Weights of a small GPT-style language model, trained from scratch on English Wikipedia.
Architecture: LayerNorm before each block, learned positions, no biases in attention or MLP, tied embeddings.
Each number is 128 + 24 x the weight over its row's rms, rounded and kept within 0 to 255. Layers, rows and columns count from 0. Numbers have three digits each. The size before them is the row's rms in percent of the matrix's.

# layer 2 attention key, 320x320, rms 0.102, rows 20-107, columns 0-159
103:132134146109098135071110120117147123148120138101138125126141125121124141136121091127144099121120119135134117143108179103128115087152116131109102126135150097141138108124133114137093099134109107127152083111111129101099088156115135103149087058137126161132147146124104124120154139093148117132126135134124131129148185149134121167159113113077136122128128180113152128152135145126151124137117145149122112135107135162140093186141129136113098100105143078133165078144129125142165105123128155
107:165201106099145144116157171175129143131113132129135092121111150127098154082113117137083128119093117127150119089141151119099110145175101118109144095172121139128164164110086136119131122109117098095133110109129132126110133113127099126104088152128125086158158140139104107121107151114123068112133136075102135140129115115112161093140117142142169119097151098131123126143138108145148109138101136151136128122124156099141149062119123152163100073136130112102107151176151167143145131118171134
108:158154127151148137121150077106097123122104109138115161100103131158136129161118070137149121128116123109125114107134133108079135124114089114110175136137109141137078128145098082080137125156151101162097120057130134152117178105111151124127136131134116151096137058146130140145120138133105079187112104143121116118118092118129104109145137111125088138146080151121117131112143156099100172119168072094134156126118173151155114124073107132101131160098126102127140175098116096144151168099109141
102:128143096184124186108159146138135145122120092111094075108127098104082135148144119098148141133093126144117168131156107147142124169101169134124141149110122159109127119135118112146137123128097103089091138143140098113134153162148133156140150122151085107157170157131070113122090154128142139113112130164166110127124173144122148057124171147140171136102145208126115133143157127149132133137143113104126129115110103113111117097123126130132133091168089108076118085120125148126155111129151120
094:086114105132138109122128109171146099105088126101092100087103084180100104147176118113144109125139107134127145134143166094122169110143102123119131079127122171126114152160146118144106122160099121104152133108144154096110133134165103141135123135155126100110119125132159098130142154145114145131128168116121099088093134095104068154137100134104152148174136136154116098124177164136132121147145071123146124092126090126100162163157101153136124104087129076139095138120107142151112124145133127
108:120121129145182119147126152079069098078127082142119142121129139165173134128127143121129123167119122138188119135130103136155149135084120104137130178126122078192114180157148127120166139101153111136137107082122153120117136121093117128168108141126089117096128120110167161108106113138104173176090127096088130147130130144123136108109068073121127111143144158131115091138133175081138129093134128074112188148113133157187125123136106112131168150125126157131097125087136137165149141136138158
104:129112123163126120116145141121123143127182137125142114083175105123089140099115136090092154137100139165183132135118136142105103120144159097124150109077162140126132097137124089125113183119074151082138122108123139100129131148140091137150120133165105110115118154147112069168139123150143115165177124120119127099131123109123076145128130138125117163153148102148120087138088099139117096106134122116087162145157140128171145109135137172119110165133106122119098081154121117127108101147169122
100:110144075091140116113129118159135075156088163148138114161106117109114138124112126111135090111111131153145141131107145136144119099108104103099079097142152134126172151098150089136141155118122112145136133139172105145120113135154100081144122157094159132128126149140153138102146117129069167141140131134111173128130137117141161117150152145129127092132165120134105118105148152154115142135116085131138097084168132111169142143130163077088137109119124116145119106070112131110131113145116105
112:107146148119121143152156128106133144100142146107143115122146111132116128108138128084123144076142147124118162118154119117132132120089144153152097125091163139125138077112089123162137145125125095131118196177124122130138143177164112124136114121125192107138133098111133154148106147165140108089126147125153151088152161141124102081155074111090123122095090091114153133129129132110120128113128108131141158095170118113130139141116146128099088099123116177188088143141127144117157096128099170
098:141131089129101133118120161125135118188092109105141132147158127160124140168125145136097135192117146088141122101131156154095134089101126091114134083154163117141118134109102151122101145104135118124130168122152060122169154105161141142136131183099153108138103123149142130131155147098156127100194098119107094141141076139153120107122117178102154136104127116150130088151122102145106173124119133159138104100072098109069200157113112100130094128135123126121118113147185156146140094127130101
097:179097099140113147105080137145151121132106143105143140139162144145140128092133141130110149133107114090136169116128144156153093108150113171142144115138171105118120122144136102095130088092132149073116141127136140110146164136152110137125127124118113125152107118126085115134108112110122092089102073131085204111121110093171159139127140123109120101118114136128160107159106093129147116117110152161181150121163139106132161089116168161107094136136119121139116108114161075101136102156086113
101:104105157113085149089170101106135109121139143130127101125119081117142146113136123169155171094179165139168109144139170116125108127128149116118134136060117106137133095158127145110120100138127142135092083129114120132171112112128112140104125120099082143154114167170170173150146166138105093164143188136089137146163084116143131096164136084130142124120117115122175071129137136111129128102188114132149136109124100134121150063175121117104165105144105161064158164133098128112108128103135098
103:123100116096121125134144097130094117083132156139071132109113131104121154120143108140110114125165163105150111135121140121089190100129072122150104089153193131113128162140086086112123102125165111130164160095113193088155114139125107140157194150117103124136101088135142136130130151155113119160115094118123138090162098116140095118091152136123114138105119145139130136120147133133189157112099111140200118180160178143087130123109149110149155124134133137187138096119087145150097138156151112
106:122143103167153144147155144093119111159133133132083133128114109138129096149118109143119117141157106110105128119095134172198113145127108096120124118105154129155138132176134068090115105150128113132077125098113178108095118154130105116143125151128094158170144106134163114092151142166122137141126193122118153130137097129117148123132086110130118099133091129162127152126149163130152138096108141114135118122087107163098140089115135141091122158123141161137124106103081132084121093130117098
112:077108110164085088118099088155117093128131145089120129121098137118135150158160144120110133117140102148145135150111130128137123109132145098107181065142155149105111151132146133101137169137133178144100164125127149114146137094098157052106160163137157152119077107131109158094117149117152121165129116084097144141137127143150116108118096170160108094157110081102140162079087135132089119109131133121153106100105131201125096124109135109157173110110139129110094113132082115123134101121103107
101:154126133153153112142147116106137127158127139126121146127125122148111107165122140090076090092144148126102144086101136148174122102085173152141126117133121101102127084103103107121141093134151115126136142151100121124140117133126127104113155132107157098108164150102186122133149128109131139099140147111136122155120151137134145134123129126152119140145143142122104122138119122134153165104111174139168110114123114154184109072137135100120158145133113108130126106138120106124138134126149140
104:138119128131134136146123098127145071142141133101119133083140119132112157148107125127108095152177136130168126129143132167130122117122148088123127098157124139144139154084105137121126058168126165142101133124103149152137149158149172113156124090092147130127137120116141099117199160122100140140122133133118137089143114118097118144145135089149157122132146128114103113125173124134177163130138151161115160151102141103158151131141135185138090138161143134159108090112111131118143158119118117
114:136152109158133128148118126094121092116137095133149104104109135141123107138130150101089126154159113085135097125093138131164160137139156134121140165148131127160103152154120114104138116108139162198136110094112096154171127101081151096139118132130159113162149114146173138119131151138098103160088165165081151154102133092100129146124105106132151112124088134123137128133163165129104106113140111103110119083108148100118132156082125115143113196123116141144105110125104137118120134112126122
097:087116117129172098121153133153126113141106133131137098150161114129084121126127123150170125094123163149148109063110147129135113132062158136126130129121127141124113134130153154143162138091125152155122168134111135123139094119118112100059092120124119124085113125135143114157095173072119149092125097144149093094132137128091128125121155120120130137131140120151116123160123089123085145166146137111138093124136117118098146112127156122128156133138149140138134139132082128078144138102098127
097:105109137128166097143156110144150124125094146144128119082085118126108119134123093153170141082104107108118128117178115119113108085120124133105119183141123173103067129163132135081129160119120141130127143139138139137120120098127172116135115109124145144105118179167116138131130139037104134104123136128096099156160116135151106111156163118120144122127128128075109122149111093127124121119125114136143166138135100086129118127137138132160138122109169096105088140143115115126165125114132114
098:169134136104106103103111149098112101128117105135129137153132122136122091149095109166120077128145136140127102103124108129143086111115076099118110127109129115134109158106149131117140106115137087128164166129128112114126115118122198149151131095198132110105111132123145098116119127089151127131122128090088121096150154150118162107131140145122144118143121114090170174140118160121111125119144156124108108098111144158148107181122174121072156134074141115083101154128079125132124126139116094
096:083155093122114109099108083134155139135138119134088141130125115119112162085168141119129128158090147136098115141112131161139165090156124076092167144159155118099157147119152093108138123089129162109138144086117136100109117175134133156103121107156083127182138175088125146096095123143163121124082098150147149138132113146103113113140116126100104133142076144125145114176155114152120123154103148145159159153153168107106173131137098055162121102161112142098111103168143125150145126120139108
102:110167138159112119146107146161126115107109179140147149066144139122142144158164122164103131123135129121105110103139123128156103185153146133172115107106116183078140085079106128116142116143120134151161082118173109106139157107150102116100089128128136146159094133131164092136091110113172144139146123127102098149108119162139080141195123124116171107111176143137143105127092109106140089116128137096170117119128094148138114175110103152140101150119078097147140125129130121151121137114119125
101:109105157163122190094109144080111173101122126134178144142115090131120154169122131116140144107119135150142119103113124188126110138109161125182134158134135111169146109119080102132111189120111110158108130111128126139140131080155100174132166142154163159110162130135142099142081135120128110102112094101150129182137113109129144132143092128147118130159107109114122151116156090158123101158108107115116176142131141098110090116129102160110127145148171117134126130104127133184119164151165133
105:072159152102168116157142088124136105093154160143140095094097152120108127116152122149134102158157155171116176101106115129117130093121111109111164121121132125188123133115121102107138108149139151148080053145148104084104159077116122107139149124158120130123130089129136177082148164116087096105122120135186119136119115140101111133099129112104129096140116148111125120123131078104124118103130137142141126124139131094124140106104152107147150060113162134101119106122158123075144111127120133
103:129132143095142131152094176129151169086139138114146117132130131154142109131141125099110097126143176138131110133106108143128119160163094116114109126119151126106158123089113089095083127143122167132101069144120104157126178129103109149181127126075088125164094155125140176123087157100170154132169122139117105149098144137125112085126134114106178146103120140144195089109125109125132150131105115111129133111154143075130134139129104137137108110122129124126147113180138147117141106097112100
105:119094121130149141087099169105152156121130108133149147130126140118081135147136134158129149088146133108082128151147085127109120115180096116109142116134162156102124124104150168083135135173090097146158118110133163089082148142117107136141129115155174161108178111142123139127118130108153147139150158124093153123118163102140160099152143161143124166113125183127135134137171160141130093112139146132109100131127122107144082126132117111148179141176155121133140149122175115179145155115102131
108:132100128110130140102129122100111126122120116116156108168144154086122136117170106133121128154103139131122131084144151134116110133162125124145126138117151102143109122141154108162155155105108155131176105129169139112164144122085101130087142120142104147112141152141126126122114141073116093132134131111123150117141129119168131113152161137080149127101109126127115153105140117180145102119143106119096126116116104119115144135131164113175130129173126161133133110080097138134094116167102110
100:116158124104144133132149138130148083144172159155122119159131103120140142134126143146127112110094105142122098110139160140122163158150158121122142113135139111122129065135142142098099181128119105153142136125122104140086183130189182142141135131100164139114147120127123107163111111145159107135158138140117121107120141155142136121096138154120136107081110173144127111122100134139133095105131134162155166156189164113119142128138124158104138114107101115135122158132126141142105114097121129
098:109127086162135139109113131132115126120105146123137133112163122132119128152131155140142119104164151103125158123127117095125136096145111159138142113132098176126084126131127177145110081142138135154075122135116145112185112146139093103128153139119165134124132123075131127158148156095129119145144094120130137127113149122143096147100154107115116103141156122168121121136101108145128091155154100133098115090110126122130166174120085125109122093157168148058104105093127138143146140163113109
098:130158132150162131138109122122168151111115162151145139103134116123109184096142104113149092110141120146115123162129147167134116103125121114093114092192113128146115146093158112092136084121177128100142135133113172134093130133105123126136125082145097150122155126097148109103135135153177123136126130138163116133126075093149097163100108111143151130128095098108127141156092180140118135119131108133168147147145158125123141129104098099111180131149114117129174132110148134115172092139112110
108:129151150144093095135112156154093103155077109142145118134155131105105136102169079114122133098104130103109143170117172105116085193119098137123126138140077113141119098160172096095126144095128140130135115159123146108128124137123112141149150115135097110137116152156150123145134167124092181072134162083085111151119100115119113151119142136137156128117144176133150172094118154125172110138145105060118137153161152106134166082118108117111116118135137095124106165123091118127146148106167116
105:137151113129120123173111155146192159107089116107145123111125096138138138126117105124126090097150158154141111135109163137180150111135108163119179099125148121131114134103159142110140095138121146151128141125126107109121130122195130111139081136117166126119138108156139113100151109117124124135114158143095122119113169097128142124102105116134107120171106108121157156119127112104156131144157087115137134134138114122094081133188125144127155136148188161117093172115125129147119137088163148
101:129142181157114133123110077114132137120120118118126130109125110139111125156160133135124113147111129125118120109159128120113134149115130111065055096091096117112138113141148158110121138143074087153121154121137127118109142184155048119132094137142105081113149174123132131124105161109091150111132145120208109142129109118135129137167140128136140139097089136125070161135109158105142133135117099134121131146127134146109101121117173116149085174158122129087129148130152148157138102117149125
102:077140130091117129152135152103136118119109133080135127130135140123122159158117187134113153078130141129124130100114110116112118164129158138161134098087097102144077106119136142182145183146134134131127152161114105118129149139083106145133137129121150112122118125123100146144103150129154093066162123166118128077115084086114101104134125147117096141105190162130139136122168099161121116078128158117139128147128134094128128142157166117177124144096126096117174123109146092142111159101120114
104:117111098117147111106116142110131127125153136102127108166115117118089127137148096110111147116111138113099136155110101149131113128130102131133125148133118098142148137116161098124146115109116102083091103153121121141108113159174143145107109129112142115118104145123191188121128124168151087099122143115141135125147140093118136163139140147140136112136115119117109114159129119121123109096136165142125123071105114084152109131148129163145113113139117139148117173153094163120126118087109110
103:148119165116164145136130149098143165098210108094127136153125151144161148131119128118107134145155164148134084150096123145134161086141157115126136144146170134133154129134106138128130132123165150114164147153132139149132116074160122180132081130142132121137157096109164125135093095133084134140131104135105101153098118165159101109125141112128116132081134132168092134119151112102123118127123126126128138082118145142141158158123134117125114148158118134112132107141126131134114128152126129
102:172148125154091139130119137164125068103116163142141076106171083094130137151133120137103124143114150130094156112133112156137114173136142131133104148151138132148145174152148094135120110135091114123081124154145104106114125143135110147151127138110117132131132117135123126150120072163150120145109115149151123137136164096131181127111128166148125100103104125173120134147150159122114134114093110086158161101097114104146091119141123134139139122128140123132108080117104105102133126123143125
113:099132132105133096110135084150138108097140162155134134091162167121139141193170128094142163135142128150116140127114145135152129162134171124138140138148158110153116124107159109153135089137141148115130140171109178132148119081051128122102131146147148113132132137120095124152129135159121134136097109097127130137157099135134122133142112109060135112139123120133158115119159133132112082156124173163149089136155133134123120142093097103137119088126148142090145090165140134154114125121098124
104:140088106138096138076145167159129141116126137120150160146115162153105126096135118122102149138102104143099166112128129158140114112102144105147160156105105125126155088145086125211126174142080166105144135138147114102127143116101128118107103146169122088116146138131148138122122181137173145100113143156102081117148114116082124091136136150125181121102111093083174110133135165116132145144137140143135163115102115134101105134142130086137124109198146089133102164118143116149127121076144128
095:136138130089152135128104147136149089110092115143114138148109098122146131140127125098165128100123079092136142132129138107154112077136143127170145116162125115102153151128120123171192156113119134123113146107176099078111137107108166122120147127139128093113158127128122142152089098109154079147106114100120077080115125098150180107169121141099110130089104103121109134139148114116127113126180144096096136131120100123134129186152138133135188084139126114091145096124104103118165133142109094
108:111145120165098130115129138160138115171125151106109086096104119149136120147114126137154064167127090114118127131135080150132150167120102108124132114115122141091134141125132143146128175129156168091112121129137124067141179117122164148137126180163149141088121072139134137070159151122117132105114111123110191144157092139110099113122131131129179125171128144123116102139116125136151129104116129140158105137132099175116088117124131098130133125142161144143132088064128097107123122113126155
101:150128168101146125080147109120080117108112124141146099119128100125106167141137160123137112106076098117157099081136129075146055126130107109114108145096164147116089104137122112134139121197103118106122139120160159148107167151153143164126120131128118144168116131164162136113168135124104142143126135141103070148153104133116174122135139120154113115131106138159152111145114151077125114139119137171108109140088104134115125142120152144153138135132103151111160174151109132081155124097139151
102:131189142147187135095123124105129139134115111094167097112102121131127162202098132138127139096150157112114116115113095120121125113118145120133084138110139104144119108132094136120172149132132125133154104155078131156114094145149122098149131103153137121103122060128101153155125130140103132145150159132108124178101160134108129145130138128140106112146121112101130122112131160130123128114109119125130155119118120137145138195118143126100129139091129126097142096151121152167168141113083140
111:125156110069110109106136166141126133138135128098167101172130148073135177095120116096151109109142135136147111132162127111124152143189141176143137138137126131117132126107103133143123138116072158093122108140150144099145123171111133107146153056128121146095133128134088162134154096149167142117126129142177101103113101132135141098116134117060147096128113136118133116096099155130095103109154111160173125140131100100121111122080158154157110160101119148125158103128134119124162139133106129
120:109165122084125123121107102119121137120101125140150105082111129105165150105130111156113107146128119124136166139144122098122123135090128176115129133158106102154165164146159118104102150126139110143139167163128144089113098159175161123156120067128111132133138099152140080160155133128122122126119153124106130143137171098115165115136135096148142109102083092127110122141097123145135115115108148117128164097097120124064125101111109144116118133155134083121122122123120138083130158066162085
123:134167145108097120144109124142145122124100109151103147143156087219117100111110124050101098146127125141124124124113114135100130142160148128156116094136150125096139101131124138131155129129134102153129130115128109107120136149147117070122155155080123119138127139137124100132143123168089162143139123098094110134109130130120127110116100096120122142097112123160134129132126129102135127083111142119170093137131151141119110167176131139133126146152136128125149167163151115152091115105120179
110:135090130158110133123119119161139136155174137194117109159116129117087093138138169082137129137150105148120111132101158133130144122146113173124141128129119122114151148128159162166140134112104125121116152121080080130169104175122117146137136147128132074129099101105089119162154130113102119105163188123115133112152118127110102140150115108140144110120163126093104136171131101135140108149091146134126138131108118155143143109142117115174122116153064090101175135076130091122129088115166105
114:140118166135130131146135132145100116108102089152164144143147144145120144124117164115120106107086186128163134142146102105149117143152112111162132125142113162131125140123102146129097117139093117141096116135100075132119150106155122119144126136110128172114117095125116140143123110128152109058126116120116155157106108084135109135109118131137128159137120140136130132102184173095112157154091129093150106139110158095112133115123071162154084180152130110098130158091075140120074153141117127
115:133156155123100143151077122130108154112105099138091114162147117086139081100099097086132189146121119100174108148132141146139129123122131155130117119132134136111128108131117161151120154115114127115118157126147118116148161190133115130136119106154135113163131130134086092161097155128140119103117087164124132108173118122178125100157102120150150147132128115153144115126099138166105111112115092105083162136116138088160095116134099163097136082139100155120119158142116123126086157125177137
121:118133110131151133097145139111159161119126130143095134112130104126108110194154149158145144139143121176138143088150140115117127134191100133149120126122150118145146070085103132136123116131090148135138145148100163076105125130117138142090125148130128143146128140116158152110082143150110100107131107127137153157122173163152172149155113133089158140147119112149119130108129105141055146102102147191135107104103127117111134132152100114095123139137139149134137118109154090106082161121128140
112:140109142117130168154170107167159103175167186120112118114109157130145130138111148110123151127161152104162114146126120129115108121088142130123135113143142089113150100137111176127102108079110111143130143144135145126129150142128159174127126097120131160112079089093138145119149174181108159145086111102148184120129149109113149113127112115116134142098147131107149105136111148164161123137129174162137124123096151123125096101109123094118142120137153136168155099129102109141144122155165103
122:136169125109113150093172094146137145130146115095126113144143123144118144121131146134121130100143127143167134154134157126119103154115162168165110108149104139173134158104078155142131105163170135156092131180152142121135164147096194184056115130133139106126143095151143139148162116115092142140170157110115150113180102145143151125110073139131135131173150139082126116138101087129161136122124126142085124144136125127114125094146093126169134145092136163140117146140136178144112135168083169
119:152129124161112128147105113147137077128106155112144141136125151091092122151138110127152103102125079174127141133160130135135117154153178100109141138119096151126146121136138141158136105090152159140082118126124127136158101109136128138104141105097151121126158071113105136109128156127171114104105126110130145162110128099108143152149132154141131080133134133105126113130152041093159135101117119096121075079087164133146172134118119140120105118148129162112116118143111110120131126164139112
112:125125102148115120168080145125141179102112149117124109091132073174136140159137117122126150143117103159089174174124110088150102079146139137120113075114158130134111152116159139111129108138124125101152109105115139166120118117136132119117137131120165144135121158139154128088117147099094106124156131135115149122143128114170115103129133091096124159163104085118152114126130118114104142162126154093110119104135117135134107142120153103100078158137094134123082084098182126177145136117122142
118:147121135157154096098081111104105126100150115133173122108162106145160131163075122116143084116115094178132158184121133144108151139086142156133087124169129110132101082111110150104137121095110176148123140149159144159139108151164131141126100133133143117098152121135101140122124114116122165105162087098110134146124078140180123125137105103105138102106120146090096130159143148162105145125125150109135167103115109102115121155129159082143137116138076127131157117097093116145110126098120108
114:180146080144102138141122150089113115124120119132090144142109122121145142156112132139117136168122108055120111124161160153114095165110121103129115114159095152067099133121136093152130138137146152123110156115106110138168114165153097137138161123102141123142129128110130128125147103147136152154132150145121121145124145140109083130125117150145120113106145119161135156072127153119153134132146164147127139125152132168142132134137166083120144131153118118145139135127138128139093118127154103
115:114128082176121127144132114112108153149167148187117147089192113108117126103131142114139159139093123139128088114112141153160119130097091130102101141147114144131164126141143091129119106113116114121119091122107124126169101140130138114132095102200102162091159139101132098120152106127107103127114105120109098134104162148089096149126112127120128108125125145147183164145149153131123114137162131135154123115124165099091118145114166130113104107121130103097088141102142155129141125112151126
119:142085110122115128109146130088133132088168122118122126114150150114101147141136144153133111172095132102125104158135130149128133150119125109126074128139141154101119099134163126159121164142119107126152142115179144160141144126114103121157118107112133116107158136136131109160110155141112133137161081155175104111114175160152148128115133129145136115126152158146107167107149101118094145152103137134154137150125125127122103108091136142163141097156098133098125127139099140108119086134076173
117:140120089125124141134108151125150140144082120132084151142105164089142134127186138106131097140095104147170147101115151148121161148160155143119122140132083102134189138127083133114126094116099129136129110101112149158114161126087095124124117123113145137125127150090120113112127145139143103157106095083113117081109145110131150094104102121091105196160137146124131137122127143130117157167156141113119148142081166125178115151132170104121152160114129134159131124124120115138113116145118152
115:145135110136159146133116145126125107140086096113124098129117129149126122139134117167133122046173113093140162110132161075122125117111080127117120096102094146125120162133129128111129149155138168126129108121084160117118075141162116111160111126098160169103151143107146115134105097100107155111134135142129137148141161107116128142143095135125104135140139082121101117114128131101127136131124120148117136084138158152156152113095175140123142103119135131170147175152107123145163117074098119
114:171104116151148108177095108143161129159119133122082091121175142179160146112096119123128109149145114118120145126172126140157108116106115154161111185131085135159106114136144113081161144129132151124088163133133091134148171141141112152148139130146122131116126171131134142102088129145116126127117124136115097132145079085121144117144115131104135118171166175142126167144107126135147205150138101131143115111113134139106163160129132142122118112164084129141122101150132154089171155147134139
114:163179149111083123147112093128131097118149127160119111131146141099148137120097053121070114147138147142133147069150109119135119120124142112135136107133197078102149067127118077133140152120127152135148130123128144101109116154111089148159145140093115147101110137126074105130170165149097159108115153133150156094124150148090106135125142171065142156154156155151148118148111141127115129117111128159131158144173088114128123115105083136155122122096127107091119124137148133128117141121114113
121:088155131155117109151156114135115138109100073136096147141104127075123133167161143101162152115099114094138134106158112103122121120134098188089141124126128144132116112106108134091110109109086109132143107114125165133142155125084125127189134081183098112138141149105084128096155120099114129091173132170146130155102142122130114097141100126140145130167140138112167107124112154099141150123182128181125132173133108128146153189129162098146144137117178156185125122126178183123083126156100150
117:151124133128134167106169135097185113152116153141152146128094147148137169135135129068131094146105093166130089099119099189128128106140159170172131120115158102146130190092116122108147147154155150152166143122130123126135143124115143094138180144089112167120122126119122146118134104102094125123096110120130169135149118100103137138126081136125132121166094115102135142140120132107097097167118121103146167052142097121161121098110147110095165147145141113100127146123066141133166127142150114
121:075135130106115132131125144107134080138165161133152128165113086143133111113145115087091124123118103130107114131142179127178118170174117141113195140145160134131113104149116127107110108139154135109137123118120100188162108119148120140104155138155172126109137124134105139114121137108135123185081117117147120120112161137144126120128144126181123141149053155146128080143130129120136096148144089118119145102102107122104111102134154145112159085080152106091148116092118069183083147070126161
110:175118182139101159113157134142121139133103124138140148156112122164119080141097102123176104146133115096140139127100107113149134142054128159138103170139093128105086116095107126147135132138144102121134142102132114102162153132173160155098146168126158139122123066139119179123099096070117130160102122147110128138120150149103116094073131119141146111131071121152128123079112138106110121154157107095113149093146145161106124171156174155149127137123149105146150097132104111137140089126104119
121:179135145144154119168145184133098108139149083128128101091106136140101092119181114127139123127152096123171119143137167105091150130148129148120106169149124074134117132119150128165154133076116105144124109160118110121134163107100160119134114120143132102117135122158119145125118168107135149105128109156171105098091171127113133111116124134113123131135119083107100140111135141116125139137141116138115152125127086119070113162156118133157157164161115136125133160164131108052143107126124169
114:143141128113108105143133157105151163144120154108149141168095114146128113078124094107097125110108160175117114153153104093140118129151125097126165099131159087133119139144181106158123108123110108111136112131103160194137189094142101113118155107117152117129138152098122122099142116141134114143114162139180147150126128147145141150120084096111061095100135109150140148143140146115100160142155096080118184132142163133096160156095091165138154098111133089126123091141106135155114113134148182
111:151087105114104124101155131103136141113128116129130107142105112122089131088156160124126122155128143124123104090113113118135117117118128152096140104159134161158176176139120108155130145120124154115130115180148141105138171080086121169077112123135141127101134092173179114118163119107113144102142127134134131154120089095116111140145118108127132125135115107085137128090118136114132078140114140172142094114086115130141086127176144132058126152125160110139147156130122106142123135122145128
117:087144113098141077127139124110108136119144142148179098137107147129128208102117137101132149098134134137150125103118139152093120106139147125098133127140166149151204170127184101109096157153078101141127129165100177121108099107127161125095118141113139117128142114139102101136169130147118138158109120143149135112117192094143140145115120117141139115114149163130167149081083097097114121107113152123140112111122144121135153114148117134137130147158158109213105156104121117112125103132096137
113:139121116091146134128062110142121137140166108145159106148108152161129136127116138095097101154138132076147128149140126160131110088151120126109145089110117125130154155144083096148124137121124140132123153122118098160133136141151179149075115131110128076116106135133155132123103143112128130079115112143112097106112126116137166127156143135193133136087116131140111108101109114129190116145151159135129154095132137098115096132121103128079139128133148143124110111105131148141095130163129088
120:177114098144100140151081139115149112091148110133173121158121160104119117128143145120111123140183104095112119133121100142149156085093117114185115112144139094138133109138127159141088107133159162142126117125102125125109136168110103083176128144141134137084128082142158136110128156125096102168155131087099129156101171097151120156172108127145145109147124113155133135138132148141155129136065133150123103140108139086153089113180166112116079158118093146119111141113160116121119131135154122
121:145120146121112131135119146066092120158143139124102148140126114138142148095161114135123113140126155114083093097133101150137165136103110127119140137135124129119149112096154116096105131178144125146098164114118117120191155129090131110154093139120132163160172155142137114157114128151123152089118114133134133149114093149118160145095160126149150129170132127138096115095171172141140159174171163136091115115117125103122125127151119105109102154144149121125075145130104150090106115060169132
115:098103123152140100118061155128094153144106132128122112108134097137123126080163095172116125129118143114111122143135136090126119073123118149147133143115103163090108120111101139105120090110116136127144099119140129155111087145145111117168152145085119051155168138149159090106116107140109108150133144157137101142141175161121133140114128132163150098142134129148105125123184138147127125162127118104117143090155123146155118112143158119084122151117121145164119087113165119135122108142099139
109:107107151116116143137113101163136132110153127139146112160159138139127156162115125158089134131148129124126155149105110149168115112155139181150138113184157129119134096116134155150107147138153122134140114113098123133123090129152125146191099134105085143121104146099123087085066209159104100135092135127113151116164142118132158100113121137130166120108104116089112142142109159093107155103139130146093096136102134147095146149129161180103125105176096085130118125127138121111096182153162118
114:144143135130102180113095141129115120103089147106107130091149128108142156143105161128114187096111112119106157132128163095143128120156116106141134082094152120115124136133131167114131154103122136085119115198184130131145080108125118135128101120156134124136128134143166153129149147132114128131153130119179157092126107149139146152078141148174132139117123126143105130128124158163107144097150116133120100095149137106105118115140136140154135125108111166130126139126118120136178100073147158
118:207139152131117155135138180083113133137135145147123152137129090157165123123106127136094072124156110153132129200163127153145150104147154156137128111127102175138168150094114122153097127066133112117157173134127134143087125132120112151086135119120123127157098147122094092105121121111108125122131140141126084109126165164129111150098116171090142115114109122113149102137146093114140112116076151125164120133115117155153089148106126107079122132138107129177071163158110159146146111126102156
115:110133136127123177149144141093121159122198120124164117131127158152111126067084100125126106128128135150140167100072173139127126183097125151142132112113146130182184115095139150144152137134105129133169106137133099101114134081156102117080113120139093092100148120140122126179134102111147109150135126115126098126156113107114133151079135135175144130132118126154130164129148126127119134111115117160110112148121089122117129098109124110121136172169168134172114172131136116156122093097138124
119:127155137132117152152135100182155140145107098162113146134128122121095109127092149150142104111084145115152126140109132128151082127118130150105123143105108137194121112133127116157108120160134112108149171097131154149151134128091155117126135144175135145138133126097174133144129121129147136140110103107166112173100036142120083131100155092139163125167137141120114131111115099119149139129145103124084114112162153148128122119126116159108149089162148147140119150130144110143133131161154144
111:119118135127123149162153130096130143169140068097125112127106179124108100101117116137144110103151131148134132116116120116127140112116145160091163094164143111124114113186177119108158129126142112100112134084113149095155161125157131122172178151147119111133120084154122133138119098093150060127129144134138135142110155156151131080120064137112095179119140102122148144130152126128120184104109135119170136111120112141098135113136132128138158100165129123127134122117079114115105117109106113
117:110139156113121127183124113079107118125168125128103148121132086089173131105125137130122106132155125120129135116152110102127123153133157179170138117125144150149158138117135151176135154126095105139165135191124124169098122165124105173146138111124138129077117140142124119145089128105175151160115152107101124134151136137149104147175122145152114106162134141141108144120136121152114182163131160147112105151116109106086145150145128154121159131088086130180158097135051120143101184142184144
122:085114108069115120134134165096122137150112115087106158111159116132126105125119121138115121188145143127100137166148090125144106117118138124109102125132140159123132127104065107136151181143116122124109143131149114118119124108153104110061161157098152160143143128146147107114116180122107118091138121147144138109086109163113136147135130101140138135139137099101097125161112167115125140115150116160126143152105128165113139166117119129152097125162148092134126105155156135156157132141077174
118:133124168108163118126113120164087135133158111119114140110157115163117081109128147110120125106096107134128124060136119122126114118127148125137113159153137190092118111116125172129126130132126111085117109095123127144106159103136076120141139178098111151119111102144168102097130137134120145122142116112183121158100151143131136108136129147136136148121126092101152107171122117102166055113126139109130162150137116127109114146114151082135104169144090102155157055124134137093153131106116128
124:117145132128183126104165123173087138127133130153136142144132135090118123170164161129142148106140102144105100121107109115182159138149141170127143143117097133085113109070132174110101120118131159126098142120087107126159138103099087129144152111098160131119138108113140114093111127175127137172092111121148161147121122117089150198136134167103165142108125143146112120148126126117114193137119110126082148117125121135088132161132104114144162150150126178088170177131108117121116146137138131
119:140153126142154140121137149120126142108130137134160112144115136140112112131091129091105125105139127138120072135117122157125162136118178151122106070134141133152140091089134125132124133147145121137135085143109157141157147164120095105088100131091122148124120135174143153165096151107102137115094202126140111146159101134115139158162148127109175129103145104096100150138166122114117134140161091157095135156117103170170144155116129109143117115184089166099122154167175114133162129126089106
118:117137113144115117125142118166112146103140126160128152102123133124124131148200069129104148119096099149197122123125148116081116103115131113130157151123135154144176139122110099157163109144129121113161127102139114114127118125143127122121142073112123148135128142120124144120107142131179139138131143156089123140078135131140120153105145107069101087110130089115097111174150133167134098106103150116080151128120091108134101130127124106170126137100134087173119179114134138111154120179105145
112:118125096115137102108151139095139148151145088124117161165143087108131120153117157154157125113108165158100147120103118143111153138145124098147152111106122104127088116152108117123121097113154121100057165090142124128134053120081151110078108120161152097135149122129182120120130118121159139153108126158119129117122141142113143131065094108155115152098102105151135143110138100132101114122107133098151122099141162139108169118106139147111127179072106131117118100124124101163171143099143140